config.yaml
n_layer: 12
d_model: 96
n_head: 3
n_kv_head: 3
head_dim: 32
d_mlp: 384
vocab_size: 756
activation: "gelu"
norm: "layernorm"
norm_place: "pre"
norm_eps: 1e-05
positions: "rope"
rope_base: 7580.0
rope_fraction: 0.25
qk_norm: false
attn_scale: 0.177
bias: "all"
tie_embeddings: false
parallel_block: true
init: "uniform"
init_std_qkv: 0.051
init_std_o: 0.0104
init_std_up: 0.051
init_std_down: 0.0104
optimizer: "cautious_adamw"
lr: 0.00213
lr_mult_o: 0.848
beta1: 0.95
beta2: 0.99
lr_head: 0.014
grad_clip: 0.5
warmup_steps: 320
schedule: "wsd"
decay_fraction: 0.742
decay_shape: "pow"
final_lr_fraction: 0.02
batch_tokens: 16384
seq_len: 512
doc_mask: true
train_tokens: 96860000
steps: 5912
dataset: "wikipedia_en"
Each number is 128 + 24 x the weight over the matrix's rms, rounded and kept within 0 to 255. Layers, rows and columns count from 0. Numbers have three digits each.

# q: layer 5 attention query, 96x96, rms 0.102, rows 37-73, columns 0-95
# k: layer 5 attention key, 96x96, rms 0.101, rows 37-73, columns 0-95
# v: layer 5 attention value, 96x96, rms 0.0663, rows 32-63, columns 0-95
# o: layer 5 attention output (transposed), 96x96, rms 0.0579, rows 32-63, columns 0-95
q37:072086159151137142160111177084098101147077131130166158139113085179135148175086100098154186201146185098090140080086060093209110067064083200157105098161146158083103063153151101141059142148163089078043098155185158079180149201099075140116115121093184141107099096143179096156210068163133180136
k37:140102132139123147118112146126132124149122129112128136124124133123128139140113140118128135125141134135111135123111133132136125102128133132128108113133127128130120134120127128136121149123131117139127137122128131112134129130125126140143124127135131122123133114126119115121123127140135143119
q38:135109107127135126151171161110120134106141131112136124127128122129143122137119116125092127123125128146124139098133151147146123110101141132142096140121136146123117126105120098126125153142122135138084122104136115113119138156133124127103106140129141133134149113108129118176135129137124135152
k38:255241098144167085112148065155070101015133135093095081093131101161094083079212096216142119073126041207255130110255135210078255212166123064000175154114087064172190118199135166004097028142107241189176132178000039088150011063151195104087114103084157110159084123149139255133034145071080159053
q39:194173125122132112085133056168150154087183153108109099097137170053117095051220162138110112041122034177191084204190220177058191190217159061069165168061109055205195179134129191075182130101078183152218177089040083120099082056192191092116141160168101103160090170106048211109041185081121051096
k39:118114129129133118120120142119112136138136126132124129129129125127138138132132133118126113140128133136136114117121128137118132130127137116114137131119127135134122126116133135135122115127131143140131128130126138137131127121110137122131131139140145120128128139134119130114128126117135120131
q40:119121170190145140115129123148113110140148144099130138139102116142083123125155110136169155138153122097121137175132129124122135116135114142116156125112133151122114148152074138130111135163116147094165154120129122155120124111098142132142111123100103156169159179121106114124108134157109154113
k40:170112115063131140105138084116142131144115148140116074177144148139171127104098165130130117124139115140106106142137153117132152134157127122137094101122129115131148125151151098137143130100153121122125134130125120131098130134141109131121106143125086111104154110123126090139138134163128149115
q41:140142136140172154109150165105145107136099111121145110125103077138130068115134139091129123154147124120116133164129119156124117149116140127121132140155137135142130141128169128133085099143124108142105163172120121146142157104127137133105110121134145129126137116124144132131131081148156127105
k41:148139162072084151191137117135115163157142145097091134101144131131152132141134109143095148124106126134123130142151110106122143128132113129111137148129095135131148127113103134134108131137137133110132156110140117110148168138136111120101108145130129150126162135119145163138141122102139125140
q42:137143113135152128154092123115136134146143106142128117130158129148094105144087141169127092165105105128134137096130116137120138124112131127149177112113136139117147152150097136140146128140127139114090139142114114121144132133098108135118152147144129168104141149150116114126145106097102168141
k42:103131127071091112155150125126166102117120141146148156144146120134137118133146101149156126101135142118084140126098114112144122161129145107137118142103094143116134120100137133104109117139116116114115145126146113107146131125159139112119141128103137146121139131110142152105136112163157120117
q43:105122168133151105109094146116150139120121102140121129114110121066144123132115163104125076136166097131127150111111118158119165138108159101134161109154098163093144115128107112120137131143147137127138147101114128121109138135107113114137133172083126127151123116132145120137141123124145124138
k43:100110127102105145158169149144129100151093177171146131122133138116141126103145138145120149140091135123144106147140122124123122105117117152122096169162106087169169148125133141129120088101110142150107136136131136091115130135112128103132152120107108099154111171147127155088136136139136129130
q44:128155094135159186159161156127119147139133151140092135115096133129138157140155159102067140132140114117124132107129157140127134078142137115099114106121118119103165114135120117150105137067119103136159126117121111135126146147095116142129136143148121153084108129132116156161137133162106099122
k44:166083170118116139130176134152110163109115094150107148081131126087133132151153124159134132158099148139154155120119152130098143107133164112096156116144105092084130113120138126128136121133098120112132109123131155135151104119094131111145126120141087153113108124139089121108130106133128121117
q45:122089153110135167123116116103126136116114112099137134154141146126106120112139094175118138118115131125113128138138111111117134132117127133137127150135156119122114128141104181115106129072126135133144109144159131129129104154152114097127187150133145136111109106143156150088125149135098117141
k45:111165136129129128119113139154138134156130148149139069095095126118095105121102161092146119144168123109113148111131121165141114137128152121133103079108124168117141129089114092124151129137141115121134153130119147156158128140114144158123125139139147131124121112124125144156158128132132124120
q46:117118130152093120131137132116141129111113151105161141138123146120123130142125131117163113131166121117107125181126119140121119125119134124113134123116173107124090159106142134088115107157122132115159139104141154152117127104149127108138139106139131113119136100125161131111112140100122139094
k46:150156093112145113135118094109125147177140133102117127124108093155111116092091124100159135140112136141134090154146135135139137107121103138165115155147135142169126118116141115145127146114147085130136127124118125110095153108127161146118125131124099112140137088136160126131139139123142137137
q47:122156125112154135104098123158177111131124144153140150106162159163112088120120107141106198110104152114130109152107146132104089104115133113141109123132144120147144154093112125123150134165112155151137110141115144141148127140158135121146100112119167130103139135115134121137143146130123133126
k47:087142113165133135114140128096143136098133121125152126143116099112115126141116131125130127135145102122131167151153113106127100110145111098157144089117115118122170128135147136123137135085114114145159121104110089125117077117125085088126117159157143129132166097148143118161102143127135138116
q48:137142117100126092150105143111157130109105158137142109151126122107160153107129127125112083130129134136134098107142119132150130123136120137154113118134164135145143163150140142157191136129143148083052087158120121139106094150106124128115142130151132099120109103109145154088165125130144129127
k48:101116161146113103154111174147095124137153128120183137129120104148120153099150105130156106105160130127149125113117081137120149158151140133140130148114084129115094097120115149103116112161148117124105141111150131112111124123130147115132143104131142131207135137132127135128128156099096108126
q49:134086113137099105117135136159131090136099163103101125121129109109143100139149132128170139124184150129136121125122143154139099150133137132127128149133144129152097142121093113150133145153127106110091087127115132133123125131127144161141112125155096107143107148114126131102106122143143153104
k49:148144121128109147141086120106119136101145109101156116139122122132139130094129158112155119132122117148095110125164101124144163151125162130122133146176128119156082113150114143164130131167124151146127149137124115116118134146123138115104140101115116138125165120125135089122121151117099124135
q50:137136128114103122148120143151104132102122136132147131142097097138093127097112140150128166152091136134146097142121166146126099093131109152095122138123134135146105108143136135142148168134130164123109094138139145163115162130165112119139123135134110100122124123118104141108152148114121113119
k50:104135135115131123103095121080099132138130095088151096124134161120094163133167133135158144111156134123132115130126114124128101121136142126136099125102126105105126104121135137114171108155156127152106139098152100119127139121108110113126115136130152155097144087133131103109129135097153154121
q51:117126089133106144119162110109081095135137097147119134131144132126152125142127120136128143090116113116135164135112091148155133146130108121119145151134145138123135128125145153135104111132102139146099144110123148149150145143106120134117149102172164149131115121099119123116119130153162116121
k51:116133166098132154113110147136128109111143105103122127119126123116128112162115122102101123159138172136103148109138135123118136147158142123120125137117105153156125118128112138172119144141142114095138122119137124132141099130163122185116138118102116129105138126136109131162144141147129116135
q52:154137129175140108117129122133125096126132139116118118078104130092178107131123087140119113131158134153141102075111083146152150166147163101145146142132114119146151073131126118171090117163140139082143097103147131127133129143065108111134136101126150136130145107122136126097125133147090138120
k52:168104140133130144140116122102133124122156118123150138125110138119096130117139144148092087134111131139105180113148182106157149140111137120107094133149066146106137128127077128131135116148097110149109085116112133128124099107161167154147167146098115135163116162154116160129117149112125143112
q53:119113125135127157092140141123133123132110136153142143157161124105114138158126133093121100112135123138111197140111148121108097133105129106155119167156133147110121157115117117100102098169113161132139130137120141114145129122133129122161149083139117087148131147161128131128133126130115175109
k53:105156099131125118146111096130151143117108145106129171140096139137107135109097111117123134152114127136128126134135109111095160144165085132144114176165138121141143116135133099152131143117094125123134160144109107098139150121110111127106123111125118129153127085110131127157130133139161140146
q54:138097097152160128140102148122118121100134151157156114156132127129140133139149106077168117097177105131114115088124122137129127152126151122126111114177159116143151123107129105137137119144132100099132115129155104124107117142127147116147134134127115132121140170142126136133102115129093161092
k54:155112124119101161123107120162129128124116139085145151105109119126116091100106126151149113136115135129128084126137121126158140139140080127139137152161102102148103096172116134142123163163102126124114134126086096139135168141096173158125136135132100107175107113141147136139128140154147106119
q55:153111143136120168122109124130150125117108104148137116158102152080123117135122122118111095115132115140115151158123134125137118137106100138131145126148106123110170122110125147143095137086151118092147111128130111098163129139111126142133138189138139134085125084153118137136115134125151133117
k55:108137137143119135143106160128160114140110149106136122098121106108129111144136135140102121131123168130120120092122139133138132146110143114092109160166118086122116123114123107128139139130103100175135170108113148163131106149123131127114149111132119114137119135130139119126151101146112110134
q56:127116155166112116101128151137119121113167117137111130136119106112105121142152081142156121148142143134133130149122151128153131145168112134128145067104135148116136126178128152118134101166106108111114081139143107128153138132137091133123118154115140155146108149147138126126141110098128054115
k56:113136124104124099144114124122122135155140158103164072122107132155138145143142164118097154113121115146141115118111086139141116128139163119103110129132141111145122121082118127154128153150156130115140131126107118141133165107163152078116128138116115175132116138123131162119087107157138141136
q57:124152119103120120154071102137100140139157126126170133160130159138066148135119121138115132115121114108126140133147159126137130100092131122126170155144135155106127144106163121132158138123139122124106135149110126123157118139120099129150133166139097149128153178158086124133145137110088106121
k57:116096147138125151104136154136168092144134145127131111142137126126107099146091095125152109134127144141115094114092156122130130190131144132156149158133164132139147089156137121109139130113114127150135171105168129086113129126118146127125102134122142119108127088137134116128099116186154146126
q58:120108116170107106118166123136103169121091106130141130142147134126158144125124168164162083129136129127136178119130101118110149133143108095118155139151148123096129116110169108125106127125148116121137179140141124113171113106116128132175138104132112091096132101154104142131127095116068103132
k58:187152129131114164118084117148130103114136127141118153154119120122100153126146095119127156142126133121103136131109124141105127135066137166103099162110152123149090114114103111132116130134111084114115133160142145100115159103130166141106111145121120106114082115120138160136130118149171120149
q59:137166108120109166130164143123097129147087123127114121152158127144096130128106153102117143135119107121112116156120104140136139106116137114125184120130107140126138118111134135119101079120147137136151113109148141098131131168136123104127096145141123139119127114139113133111116156130129124100
k59:155091122094129129134158129110128172145112132118124130079131142092082099117126108096124137143118175123117119120112169148128104104119117140108100146121114113115138108099105140149162131116110126123160176116145112121152108118175129146115143127114141133104131110119139136126143131130152134125
q60:130129122103133152149114127123125082130096174158139172089126135164092128140145195140124118151116167135141137143130169125124119128124133137130090151134133136106113118115138140103175103148118158110094138110115099091138103093113103119142153117113119123108138162119137110135138155119106094114
k60:106117090164111107120148106112165148149145123113116147148124139136136123113146090146179141104146104130120141124109090139120118143125145129147147145146138117131134129147149101121122093090129100129182112139134161122139137142127103099136117137132098151135112050124086128151115150106139196127
q61:140123142131118133150129137132097140147104091133096128155112141134160117122124161144106097125126125148131149120123145121156133092129138150126125131118114140113135130114063152134083143078143148131125136109118130111153113143134141136112122107125119120128155081097156141119133147140134169139
k61:114141145100129133152153132129111105118127101133130131114153122111119125118141133102106138144157139125089158147100115139105122119123138123107138145128125135068128137125181107123141074132141138176133122152092132143139092156150116147139121103134107134123137169115107123124148131104099105116
q62:102139153112106151108145171163107124114137137105101098095152158095142145141104135132115144088122108138099122125151119130114144137131140137159160117100139130094113125122166117131143120080107153116159112139141160114119132129125102074156106091114121141108125125163130134114106146151116092120
k62:152143121143115119121096123126107136181156096147141106165104137117080119151118114142111155147076145106130122104144168140110075109141150140124130147159142133143152130112092140122137118097103112098129118143139105086120115133135143142154154115124121134185109127146117124104153100169161131123
q63:161135127155127123100139133087161116148127138148120128117096135134084073124117086113145096132133132137094153145112156115131109159125140108152116131151129107142122120145123095145157133144151122138110137139121084106119096138140130089138163134133112121124115099151167109116131148133149146110
k63:103145105159108134142145135127166138108105166101131102137123115138150124131118130132126087131113112116139107149142129116149179148095090107093102111156096125106098118144148120123121137098112092133167151118095140106130151151119150127132129124099148140152120099119145143142106127120119127146
v32:101104126126121097099098137158149153166137136087165138134145135043112106118124155144111093131114084146127064144139146096150094177154145129132129148136139148081117125101076166122156136111139119144110149120113104174121140091136168107143123161177111148198105147149072129123114162123116078144
o32:106098113115106177151177107134103136143095089109121146164138118137091135105133168156119144103127065153122153105177152099172129114143178097117168133104045074107141133146097144194143129095144154115121112092144091116143160144098122111114119131099151101128131107122147105186158126151185123193
v33:130149107120120138153131123129105122169087123116128162068073139153160121153114124120052035140099135135107184108151132108121122121160123141122074122127151139124088123141078134146133129110144140156101167123104124175109119109135153161099100108116085114105119102127108138120145136156125100133
o33:152142115129098177141123100163134096115126138128142121114148085183109138067106152142080178128114123152135094131100184118154161081110146097130167158108114078145148111112093152112171073130112083121117131177119117105154147113160151135095110147152134143128140119149113106106123135116119161146
v34:125154137128112138123105123103110095121108115156142120168168179132132130098103134145171097140105094124132120175159135094103144137150111096149129130169126147148161170137117105146130149119151128150151156120122111128119092138135128121145123124170121094190187127090135120072135165127135111152
o34:127098131093102138143141102101142133089161117119153096120154106114115133146119103144119144131103121058136164135171141097110088120161155125133159181111130138100123132137130185118130110116085124131126170136121161149151159141112098120152147164081150086096142123114140122136166150120137154115
v35:126173098172116194113167102135115094172110115156153133119136153117104144126148104128109089109117135126112142123121103160134126110127124117105079116088172095114128200171180131105126152159127139086096166120098116174119149133056103150143079115156116106081120145109158120143108177159097089099
o35:100138125066142104165105081113135103116177134162150127108111094105151103136122094101087179187120145115108129136157179144134164122150170094089158171123165131112160132103132132105150109139132061131096074109122108111092170090132125175139117191169104160132111174139185135081132169125116159107
v36:155130143113142157128146112112119144092114128136122101147169134127082157135133137110159135138162133127118091148092138135112121178152136139144126103140120112082147118076139114142143119130127139086114149144149112094151120130200134135149187130111147095093113150145116143085128127096151186096
o36:109112167121098110139131131148138133141159129131121186179120126143099105139140145127124089110160164154126144125178076132103137140089104096088088092113133163178129159149120103114074162101174144127135140099133165084083102119151102139195111129144128138084124112125136133142119131133132155124
v37:138119136082152099112113134112161101111203128154117118186148166105125157122123133140118086123131083123109104124136156145131142121160108092137121115110098151155124184154142143139141113110119111161129119117126146168123139127120110108146169122126137097186111117102110123147101126136162118144
o37:118137115117118134102132119131115133112107087144148079115143187096142137149114101132153131118114129078159158140135126091133135144131151126127130163131109122091128140119143186122150122102103133107145144081086145137148179122111107115144112173102138101126158108127164107153156135141153156111
v38:099124158181109129173148107184145070096138164147124115111091098125127149124168074138151157123185102114123173132132182103108128159115087140112139104123135152138101154123103161106109121141124098085149101124134120105158089112131133153100127141123096149139110167122113124115112139140152118161
o38:144101096141130122137098144173149160100135122124123106135164193097095107086134149140137129106066111124167133134137097138104093080092156147147157088101163107123106129118111096166140172143123148156110093148140142150127157106093111150119130107117136140202108101116128175148143111108131117129
v39:131161162103142150134168146169117084124128131144085168114141154150093135108145138121109089145114144115131136084108118141139144116135098106085088132133115110107139140138136127114142098102113109136124149129128092094125142126113151151132146155142140092085103100104146131097095096173183107139
o39:103130098131141119140080075132162110130131107145126124133123158139136139131094132104094132130130186111145179170109136129140133117077129116114148151116152125110143133130134142087133108135099090131115107113107148107130133093130094144118104181125148146107142154130168156132137134127087185121
v40:144130133189138154172145143112108100147139141127174092086160136125154147142144103133122079125123112142103120147113141086111120159164135098151099161115152145118121127126081107106145120095132099120114146115127112150095099102143133094110146209124174088103128152128171131142145142102166143116
o40:124111134110107130117075113153118114133136161147126123117161111133097144120149143117089162178138103127099176172162139106172089121126144096112205114102118098172110197139114109127122088139127086121084136112124122112115115135098138114184133105101107065164128084144148142142158116132161176162
v41:121154135197095153141158147113120160119075136124134114135139137154161114137132123092158107165103136136130100195139083125169136082104191129157136083097175105126124137100118063107145099119091112087121088126114137145140126086172150153145136161072155156100146127140144121131147121037146117136
o41:154143216147119108165144153125089186104141154152176157104138095099119154168148124150122208087162108149121142124101128140125063139120125092082082117076179147178109164149107066102070094157157134159119164102163105111136083120138088121156108088122092099129123142158107130124103122134170112105
v42:153117122107164115182114111097132092125153095114172080146121152124158130160116155142087147128114132154128160117133148131125137151137068123129104079146094147087075082136127118156153137122169104142081120141153121068175101147139157191117176154108131119148120161161087139122123114123119153123
o42:126131105135116126109093114142138173153119159098074144145122132135112111089137186168146088085129122184112110178099072115149180129096123114129130112147103147176159120131094141110118124123139121104126164161096145078099114128178163116136143107127141139102118075169137147145116116142124104128
v43:149077075123142184093097120138139180134147096132085160215143146163146116101096114133162127142127113127120151168108117109142162153164113172105131109108086118138112091122125143138105093090083108173108121148109112135079150123130136085161120166113135156104165174157124135137122096093116106121
o43:110171165109106080169133150151119088127079132097105140132096128170141148134101119126142112129163107153105109069132155149089147145070151157143113122092122111126139158132104152090129128101142161122135111119124146146196074168186142118154104122079124147121105137109150093174142150140198090165
v44:135105134125092097116128133108120168134089139156144138120133137151110159088122173115148088089134148141147120124139141159147140140119101125146072157145102108122098113138146127116179136149113120108174122124121134145128186100158135187157146126118107127157126148125124122124102081111160127138
o44:104180157150150140143103123136124149163100140123113172109141110124132144133107126144131116092145141122139161137104122133153111124096186096061124133135115206098148148131110099123117126135095151151123144096102125118160168084155077106096105136142158099095147097097120129123127130193121129099
v45:124120113105126136104121158089107164151129130135163141128160173118147155113139130123068067083137102143095169158146132122150100155135180102166130123120147147119135119126149077103131145169158122184075138134119122169158134163110124095139134096110106109160119135134150120115145189122112096092
o45:119150117125117172114127152066096102144138132148152163127081051068141137115134132115129147137125088103064136100133140115150193117175173090100122156142123114194138120103104144108170136110148110091132149133131140110111150163133144096133116147140107130097135118129113089135126147142148168157
v46:111118176111136161146112144112073048118159135118098142138141145146119158140147069123152166137109150143133121065136139119145131133141128135116148126142097121122198098156115162150086099126137099158151124132151129111117104129078126083096120119128111173149118099108145110107096191099089161139
o46:154100076186156123161112154131142131129116107102137099133093183126121131113130096100115126182121167126117118141155115115112136149105137159192109149134140136147120093116144161067152108144145106100130128131099146165096104137116118117143160119084134137108088189130079131153102120127120084187
v47:128146146141129074078103098161080121131146131144158138111067160064072112093121137162129185109135091130121109134137129082144142152111143132091141092161095122169158141120075112130160174121137137133144137097141110172161155130186159058104128107167136146103170104121139125106099128144119137156
o47:134099099159112224163112116126138133151135097072085127131141089126135101138152120123142102099110069104171105095157164128108086113191159150182125143106133126101107086108119114180117134112130163104170118127138163108108149199076102105065156104118155126134153119122155174158153134105129148138
v48:137117127157124096072092090141150122131178115151139139102142157092124138122165099097136100089128121098125092143151136153108143131158116104095158169128110140170123133123142110146170131098118127137191119101127118157109130128122152101137114140151114112135154149146142117126097113130156089145
o48:118146099101130132143128126132104119136128123130109081092152172107161158139125120112126114134104111096155160137121138120116090141151188140128137166128139152051076127138146168121146120157081124131128171093141100154137184150090090121104114137107157094117151109108147132133156137119150146135
v49:086138164136138135110144112114157107111171139136124158137118110100130145109128177095135116096119115146124089168156136102127164121125114115109124118113108127130144112124162121136164166093137140145105107139147104139096140111084123084132173106090134138084143110132140131114146117129138123141
o49:129143114122151152159120137128113162128129087115141076112141141104140146125125115142134106129137121133133152112128118120138147135169161144068090144160138125151079117116119111114048129120107070103133157126137148126151107171113122137154139118095107110117159112116163141171117158137120165125
v50:116116148103095147127193131133114146085077136126139103161198150157097160111117135134182168129152141120135178083139124122133112096131130153137117145160108136119164168139119133120125102105125113113141152111124110105127123162143138102093099148139144092116137098116170114126150123128175140129
o50:115110160157151141103112135107156100126145111133182148130147111129139161139111112128111116154147169057114145145136130124124059118072098174140144109143143141143158148160119098103136143109135120135127098135144197147138100107112090133149153126106116122132115155126107145111125109111094169101
v51:105133156109127129086113131130158177134076116104094126126159142116133143086138153140186141107137093113126110144142100139138138143145119101137119129136090109167135155108103125124123133156089142102160124100133118123122133153093085092135129097161158114154124088102190147109102082123186156137
o51:116149150131142140105139114113115094122126117180158095126140119094120115177099079116133122166112145091135169088153116124090066132133113144125144154132135133092126145146175140139118130107135157114132129078130138166155134143092079123120111164090162118147139120104169122136156151132133147104
v52:109130110164149146127151124111114102147075137091132117132137115147139106110141110131153133135128124111109090096143123128142101148153117128138155147085196138123130144158133108130069142122123140090111138116130107107147119099118139166110166063122130151067129103140092117147101217108079115125
o52:171055158123126107158146151157086187099147078164124116112120104119081102129119148121115151193108096177094082128163120164124104108140120081101109104110131154168131127106137138164136106124180114137102130159176141137105127103148147166156119128152116128109089159140100116107104140152136110153
v53:133104088130142130114130168127158144125125153135155128122103092121104126156130121150106159123139132139132126087127147143176110092131110147119111106100144116141087095159145155102121104155131146130114083149154127098157173115132127169128134110101142144125099102129112130133143097137119103122
o53:148142139147166100106122138131121153152088110124102148144102129125141128130147152129159122108139126170116091113086132161162158132108097136139096090139103125147141128111123094151135136121169139137133092143117118119112106113144166122096110105152108170119115146158096155121110110142117119114
v54:131126121115122101176132138079107123123138128152146122123098114145118146149114104137094129152129140151103177133120123088142103106127149148128111145161151102104136140129134126105143146141130144154104113128117115103177122132157140128106133126109110140132112169136086115123186193106083143126
o54:135108114166110160124126156127150124131144156100134164128111096135097119094160141151127133090136113132109086132123127114148166122149145120127116089122112118211125107092093115131143140151157120123123130178118158085126110122160151133136153099140101153118132148151068106120122119115118123133
v55:102120110105156091090145159131057136135127094136102145111126114177142132125107099132105163095102116110113141065134136169177118129146143131095161085088146128113122135138081131121090086115108142150145181150125113125168142120145111107098174126142121183146140141092174115080167129130096125143
o55:188096135184102123135138133122144154116089091152132113150091120138112134108086141052118158179117136094157137154094123173090137091164082173148084172115112121083113116119138141108186132161157164144127119135136159103111130115134105115088090146155131191098097188118100130119095117150152134092
v56:099097109078165084133109128158162100160114138097166087136131139099150114112131153121114129109172116155124161195109117137075123154156124105103103170117172122102141103074126155140132114101150139106097132129146125137151090157160097149157099086154123150142117133117108145169149117141145109098
o56:119146116080151148063151098130117077115154166166130162156136134152142114112122158100147061120132113167089099078118085109129174105107096101135158146132076120130118156102082147186120134119162173102153157124139104136136129103144152126158148128130130093172140074115130097161124166117138149167
v57:124121075080155118145102171128165161120100152099140159079075132155133109141126143165123162074164135139147115082101150104154126111137115142166102166135111134130147111134162132136090101156171130147118123139143139120172098170094100159097079059148140100117090115146131132140140102172073189110
o57:095154093156176134062136156119121078174123143119109135176119090148135088138131163105162101146145127155080094103116120126163163110118079133146143099175091123172155101131128121174131148104157132105157089183114138157099124113142208113096133099150142151146134116149084120092092113126098136119
v58:105124127113189103132134127129076058120135110123107108185172091154134119114129137116110118130145156099109128089152143156118138096176095138085118133081150127127121134147140123093113119115162109117153179157142133112125136133169120171110149094091155125123129148106144125141149114155121116151
o58:186087124140155081076103128146143165109135130133136105093113159152116144118104140084145145162116157099137131169087100151118148095110105161157093135146108145087107137103143138108154120142089140163121158161136170108134148074136111130184129154149109109108124151113121168130127117148115159111
v59:116103181070137121089169124125125200126156137065092143133153108099127168122152145135107162157167131110125129143135114125136131098159149126147169129086138143108092094117151149110108123123136151185112082140115155119116113118099152144142145148118125160142076108107209127171126078131151078119
o59:130144089179151086079141145122110133136090111194139110139083175109130157123091130119120110123137153130158155106117111150150160151068102146129136109112132056120138132112139097105159134164124127130146109115200106119174107165113107121155136163120090153138165102086103139150111141122123138117
v60:131128152107126123176168116134113144129064137119098119130077094150139120164142122151145135146137140158122134113106104111153129144092127137123144080143154106105117105117101118097101116201164144128081110143134143068166109149119105163114146101091146136121123130128136130144151124139137173134
o60:148133129158125118107093140121153123131117158130129161168108095127100089119150159126131128092119145169111103120116091171126151128113079127138106089131145102207160112125128075130116131129184152113147113170136139116101068123162169129129144114149106171139116140130117159124108115134088110119
v61:115129118112125121098119113154089154118140139116130129156057146147127129130130140128132179154194137131129132166132132121142154177113085141106095138152082126131109167105095155108141114105132106130113124113130117130151116130195134143129183102152096129207161152132153152135100120132099066163
o61:129101131183103123154117089159158152119159131085129151147127144143104074102123148144136079077123112109154121072108145124085117088118136132149129119081125131079173098108084124142151139115110195119168117146115184125162143117135100104118113149122143150141142096089113150174154162122156138132
v62:128133088146120126159125097102132139136089135145142156114104131119093133133126101097144082100158141138150101186129138143149092103130147129143135189154107183115088116139153124131162097122146142120109153116111128184155136145101150151144078158142055089211099140098127122111119115187132111105
o62:073182096083138125137140127098153082169140131091138178154135125110149136106137153139120104118118120122122149117110151125171193083128147144117158133091149124090147097131119122123168156122097125148177111129138064160143186102127159100054126149138150091115153107142118162064088154101147157086
v63:155118144171130181146106087158134098147189114155150128114118155128134125117112090133106074110126109128105152126149159154094139137154103127137157155137118127127095163123087144118127150115102125102111130102129151181088128118122128113123111196164069122137158148094083121115078147143129068141
o63:120117128084098118162129093167121134085127117122123113097159150124148143083123113145097144142105118105159130161160175117099125139136192114117182158101121099077134142118136173107164138120090119125084137117106102142141182145106103126129112160131148106174142126098176096126148148111176106136
q64:099132117138122125133127185140143111120115098075142097120142171125120117127108149119135153121138119113124091082108124143136112156148155123109132143101092125139122122125127150135147119078124128137116109119138144131122163120139114086137164131132107158161090145142156136104144107117123177129
k64:182141095093136121103118087121097105127142125133144133132156133146118079124134095149160134155153125144121141122137126130148136120140082127109130139080147155096144120131122109110124087169165108100094120136117122071127107127147123134116123138115114110140133123150124139113140167126149118128
q65:122091123150127139112126186143120134147136079087127096145105203137155116124123113132131127142114137130140104051126140172179103123114128110113088155120114128128101131110103148105109095103152129160110133128117175117143167110099127151168207094112094120149102156158143141065122063099128163140
k65:111101168127105122120118173171071131121099104139120153104077087148105183167131144111146168164156127096109164139122133136136105112083123171127089098146106126134108100112171127107122149077127124143140149102145140146142107135145143140077128121146160155099129110159166120149145127121142128160
q66:095118135147111151128092155126128118146098064071134117129156165144171121121152103132152143115143149121142080067123128171154118160136154105132108145100129117134129145125114134132182078110135135113127092144135137130143118115113118087165170144122144130149122142094161118080135072134173172145
k66:105136124139114135119173129132138153134145150109125131155118112142117122135110164126178154158145118128133145078141103130111148130122098133141092120111120147076114149108104116118155169161106105122099117129133148124158109146120155122131119119150107118095164095115173132121113139127106123129
q67:157128133112183089123148123093147078096208192152161099128087118143127157124111094156122123161112133147113114176151114096099139121138117146135120128152168117147167125153102122142097136149116133136152111137133091149110087114161126126071063135084081121096149179139079138165136176083117138110
k67:169143113154140129113142114165144097118133119130135102126191142105192104131160101166100118089097121168149097124149147177111177142175141082104212105107098154133160158140104138111134107148115158144125099131103147120084158106110153137177142103137117083139101123140083113081105160116143097089
q68:129106142127140121106126139087108106111111158151121129128098132140109143141129125120149135125141127122146112151142100127129132144141116120158106155160125115107130101125161111137114126156126108107132139131119142118130133112124118127133140140148112123103151116151148111145118117134122127111
k68:066085124136073121138145155130114116148121122083151164109094137155096127141007174058129109136152133116087146144073107066153077124106126160179088127166150135127068096129170113179114182148147047121158160104197110122109150189130101089118108121116140181157170144137189085154122151173141150179
q69:071078136149069101074152148144086154173017051148090135143176190077146110142141196050176118135171118096160103081077097167137101143142142077137144183088090140097060131075222133149150094118165101096098179100167180092180172157080104158242187091235159154136144079128193116090123060123091155139
k69:118104131141104127143163139128108129127138154133153128144105145129091114162067152066160130131159111113101123145086117094148087132104108143170101103134115122094118106127155110165122149165177090129151160122182116127151124169134113104110119144100144174121153130161166082160124131175117149126
q70:204168109102158129131124101150135151089171199133071114138100085173066142118130101202099149126077100168154159169174176124090154115157153112109113107190113082157200154153104131075066147118117189151144131134066098166090080118171195121034073120078123083121142148157058170176135194099152094114
k70:128146128102137130146118144082109131134115135140124133137112114123111140144150130135129149153143140109135138098139109136153134124096113142106112134148131148109122104117129109116093137144126116129138145139129122120151151103126123124111124107142162135124141110116121110125144115135124118122
q71:135083121133140137116117160115125119123132161145156105122103123083119136161125139120162142109143101138100090134138091120146137121132132136167122145140128148118120091105179100142131148162147127091099100113139165166088167092134131152147081135149108108110127097156093126114132146130133100117
k71:032103125131094125140147153099087106158155141141148129110076159166089129174035156020150138161161162083048155136033102035189055136069109160187089127186118154118089086127147107187108212174183043133116173100247128089160125224125060088117128124103132176165170146183204035182147127182142170187
q72:122106124124110160130109117134108134125152083140098117131161130110166110141132130096140167158131114150164143117134086153133110132140127135121133154106131136151134146117120147154142092166116142105122144143120118137146153126133123147132132119150147116131098118138095130123143078148094148133
k72:106099133140147098149147124125138157141121148128130145136129106106144155114179147119133159151152149124117132116134157121103119098116095097088110152130101140123166108090120115076135137129132122136136124136161128115119109139109149119136159123103118132137123129107147150146108143125126127130
q73:133127085125125144143145105135082146139124146104158148152111156176125113110136120145131136144134142151142128123115137107156122135128132151127102113113128137121122093121076152145166114123102116130074101144139127098128104125201141131133153106090086154149100146148134115121136106141131110126
k73:115124142146125078126153120127155152112110132081138158161136133120129111150151138156127134107158128147131130115152147111157146131148131133159126091099130110130095157142150112138137091126096111112120121162145148147117120158152137126121120114132105109098101146144101116147081129144171127114